{
  "n_layer": 12,
  "n_head": 3,
  "vocab_size": 512,
  "norm": "rmsnorm",
  "norm_place": "pre",
  "init_std_up": 0.051,
  "schedule": "wsd",
  "decay_fraction": 0.759,
  "steps": 5934
}
Each number is 128 + 32 x the weight over its row's rms, rounded and kept within 0 to 255. Layers, rows and columns count from 0. Numbers have three digits each. The size before them is the row's rms in percent of the matrix's.

# layer 2 MLP down (transposed), 256x96, rms 0.145, rows 86-95, columns 0-95
106:103150106127119171108124131137110114087161215106127097135079145070156123111144125130096121121116123099143195086118179142148163147113181158078087188095165125111147156130155137176120162185176114177090158105071094161102162143185111098147142106143111134144130043131154075124081107156129091152
084:109114114131143167167093110124132142097089154165136036145085120158133096166175117118092145074131182126162142098158106169130176155072106134061145106085114153108142155091176120066074172158130090135103177111128123119115154101151131182142141090125113123169083139103172162102103089088143169187
081:105147131111089155098055095187044097143138168133081108095108152149120156143088163110109113115118136187123102119179027053109126106132159177116179093134120101141113145171147130137164089134093123112175101139134162187106089142109140152176125112159124115140145112166101145158120131140140179077
008:191108126142111081100125132090099043071091137114095106133104091122195125151108057123152166141067141132174122132128142142165082145127100127095102126140081062120106122146109147164106149136166088143115228119140101118126167069156144099145149119088158136175160106087157137182103118133105107146
101:098143147108143164176108113112145137163115091157144121099118182156116083122095086131179185140128142159189188143164100152140197110164105082158148081096165084066130156101159125092157093096147158116151153086126102192163105143135123134134099169097095098157059069095146178135119097161116114105
099:089158101087120102084090132158174118147120169105150129129106146192149187128160162052133110084132134118107093113133146135148143122164122161121099146110084139112192109080129173082158146132114172143110105159140082120070154113145150147133099068095088143122186187096173089207136116146143199133
094:116138131167142167159132117117188117165128137072104067082167107085091135114160133104168139091103113130203185147170079169161109117208079156123082130085147173125110168111118136164126106120086102154139087135148135129172180099093138089150148171136210143103113143097094102132119131182109112118
119:157173069143142112144135210135118072144154105152155088142172130172085137109088152114145132225168154049131112123127106087170101128085129128161159147133151140168105185069179179146097125124105093145100115152094094134171097101095106125094129092134153150146146202142114125132147085128112132102
087:124141153171151125085136127105137126171097167182156106157142123151092174138092121154062185134032093143133123116090092064147164181104084148133137122106046074102147169081090128055122183141139162121077124113113132127124084108127147129157155136121094103170121102103137135108069108132131139102
090:170063119198108125103144131120099176147169186135154171111091157147101116168165125138131168173158117126076129132121150177115146090182084099110096125153144149073146202152118102150103127178139067134099105126127149153126097162130200140127148121161074104131134110114111063089078088161081098129
# layer 2 MLP gate, 256x96, rms 0.305, rows 87-96, columns 0-95
082:125214096174123123081130161144092121139152103093099149151166101120135136186140119100145091119132106154191145154137091140138155087156080036114113095112070159120084135145200134101155067148167143122096113103095148096193102137154172112134112149139095090110174171147127062147149129150141109097
085:135098137194103152127077193158126133112084180105070126135161129157186145110084116094123170140161078136111171192155161129132128132119100168071196082100085149135146077149151103167155136130138129132137185144119090191192154181135136152126133084154143115150141107127130146135183155184161119129
008:116134081132197153123045098170141140185117062132066149098123106137077126116075178071150123136116103045130163144081167174090167127131162075105104130136120166133095134122139079129130106092107165175133087147127097135136137175130142135189150154167124146168154124132198129123159130136109134125
099:065163103135117108196096159158173117142128127138161035113124171153123097127108155117132137149139131079117123158099184180119195099161079150112141073119169115093158135096156140175156125125168159075127168097135075150177070172113158131139159174099126154095120096131163167130125127112188114118
100:131107147144145125220114142203145111090114160079140154168173159117112135125167110147101143125100096148104103115083196150139157081088107098131102113093091200123087112096105150138138161172110134094143120165120082165119093077169133150164039111130166167173130087116168101168135153103154124123
099:153112134174190120110093159133128107146131129104110198138144131169088140115121130074108125093161137084182082159105076162102144141115118098149127203111159072099096149127088101106139105154101133130138160159155086174147099102151121082102150188146113075116156031157155192151150146138175095115
115:055104162123142136112148103150126102111145184152149172153098171097172184108185134151089129059112093130107130135120148140091129094139139092130074166130057065088158074192085097108111064105110182128122162074142158123133171098192116130158144107093142130127098120087137153135110135129124135169
085:204099064149151090143133089107128084170154073107078075120126138119110136115128158163136143084117127123154158109066152119136190113132126137122145130109160107102108094164103039155157050130102169134060096119149085105178138107109147069124153177089138127139105119133132164096170171121117091104
113:163145125092147074136127095156094126146119173084122089118132108049087125155076117110114128185147136132119112143127133139097209091075080089141115142173163133106151145101133106144160117132151147159175116173095122086038132169175141157119183093147187108110133115094148108081117095053145149131
100:132127088178133120127126123174109146134120123163135138113153168103126084131183163179190164116132179142070107126142136089104140128091158125150117143117121091135147136045105128149132176067097120058150114133157117186089057095149097152103146111044121082101070184143129182126103099131155157136
# layer 2 MLP up, 256x96, rms 0.299, rows 87-95, columns 0-95
080:091131104109148171090156131168123178151072170144076160141093129136188110138121060167144150156117158127147130127128092124099091112084142104147081106135117120129167153058160149116107142152175105104128138164063172116101136112127120046141107108134113160042153195158075093126171153137152093098
087:180129130121132101177119134131132153139142088187173170148068149136106093120133113178120088130095147086160093081142142114155157110133114197178104133170135120121139171070134139151118126104161126078062107101127156106098114071137170079102045150164115107090081159134052084117125155127118150177
009:169103155108088177190186088159090195146144155097056160144139140181087122109115079135090082115115101118169123133155080147121107081090118125156127120126130117119156121089061173078082174136155094099142100148094169100160134178090148138107118123148124132110141115177106100099111075057139126120
098:067157111150140110170100138168178128101136103154151048126109142143123115131133142100138127144160160114123088129136165178129183101155085166148150105108169114100153162079147113148144136138187128068113167107110069120172081150119171141126153213076111149087131092157190181164122115114189087119
101:104113127116149154145127158094106113119155123131103166162110117109171128130054143130122117118146148148168144103174079123071113101054138042138156138141129109131153195176139069142093077094184098154127175138118160185161106186131073072132149129137128106134073153149091165099167105089132124074
103:168136106082111116193135167109168146158106127142155169105167176130080141069142066114147170129125084107121132137109141121112050155162113122099158124121139130112127134102145078117135150122116093083154063156178113152182113155123105159111175095132182143087145115100113145165138031159084098192
118:142088109138151126167099172084150124140129087118181072111112071163124114140051130125165161172166181095140148117134092122164097129084097152147130076122164158192117183094161164131134156141159092136119118162086077134138057123068123118142135160139152128177105155141052121103181161110159139114
083:152080167078128046104155105116158104105178160123131103116138129118123145083163132120073169106135102075151111095134143143138094164112125082127114087070209102114109123165081123139210163088087144093100109133121108049137062157163135144148098132186116187156125119156122094109136125141103124131
097:134161063119080142144154135110091143102108084110095124118139088171170101101119112077143115057107097133162153153182108122165088143158120119144118041101125152209099085105136110097117153086150129108104133098125157151198148144164086123194101097133118141141129157168190171160138191117125114157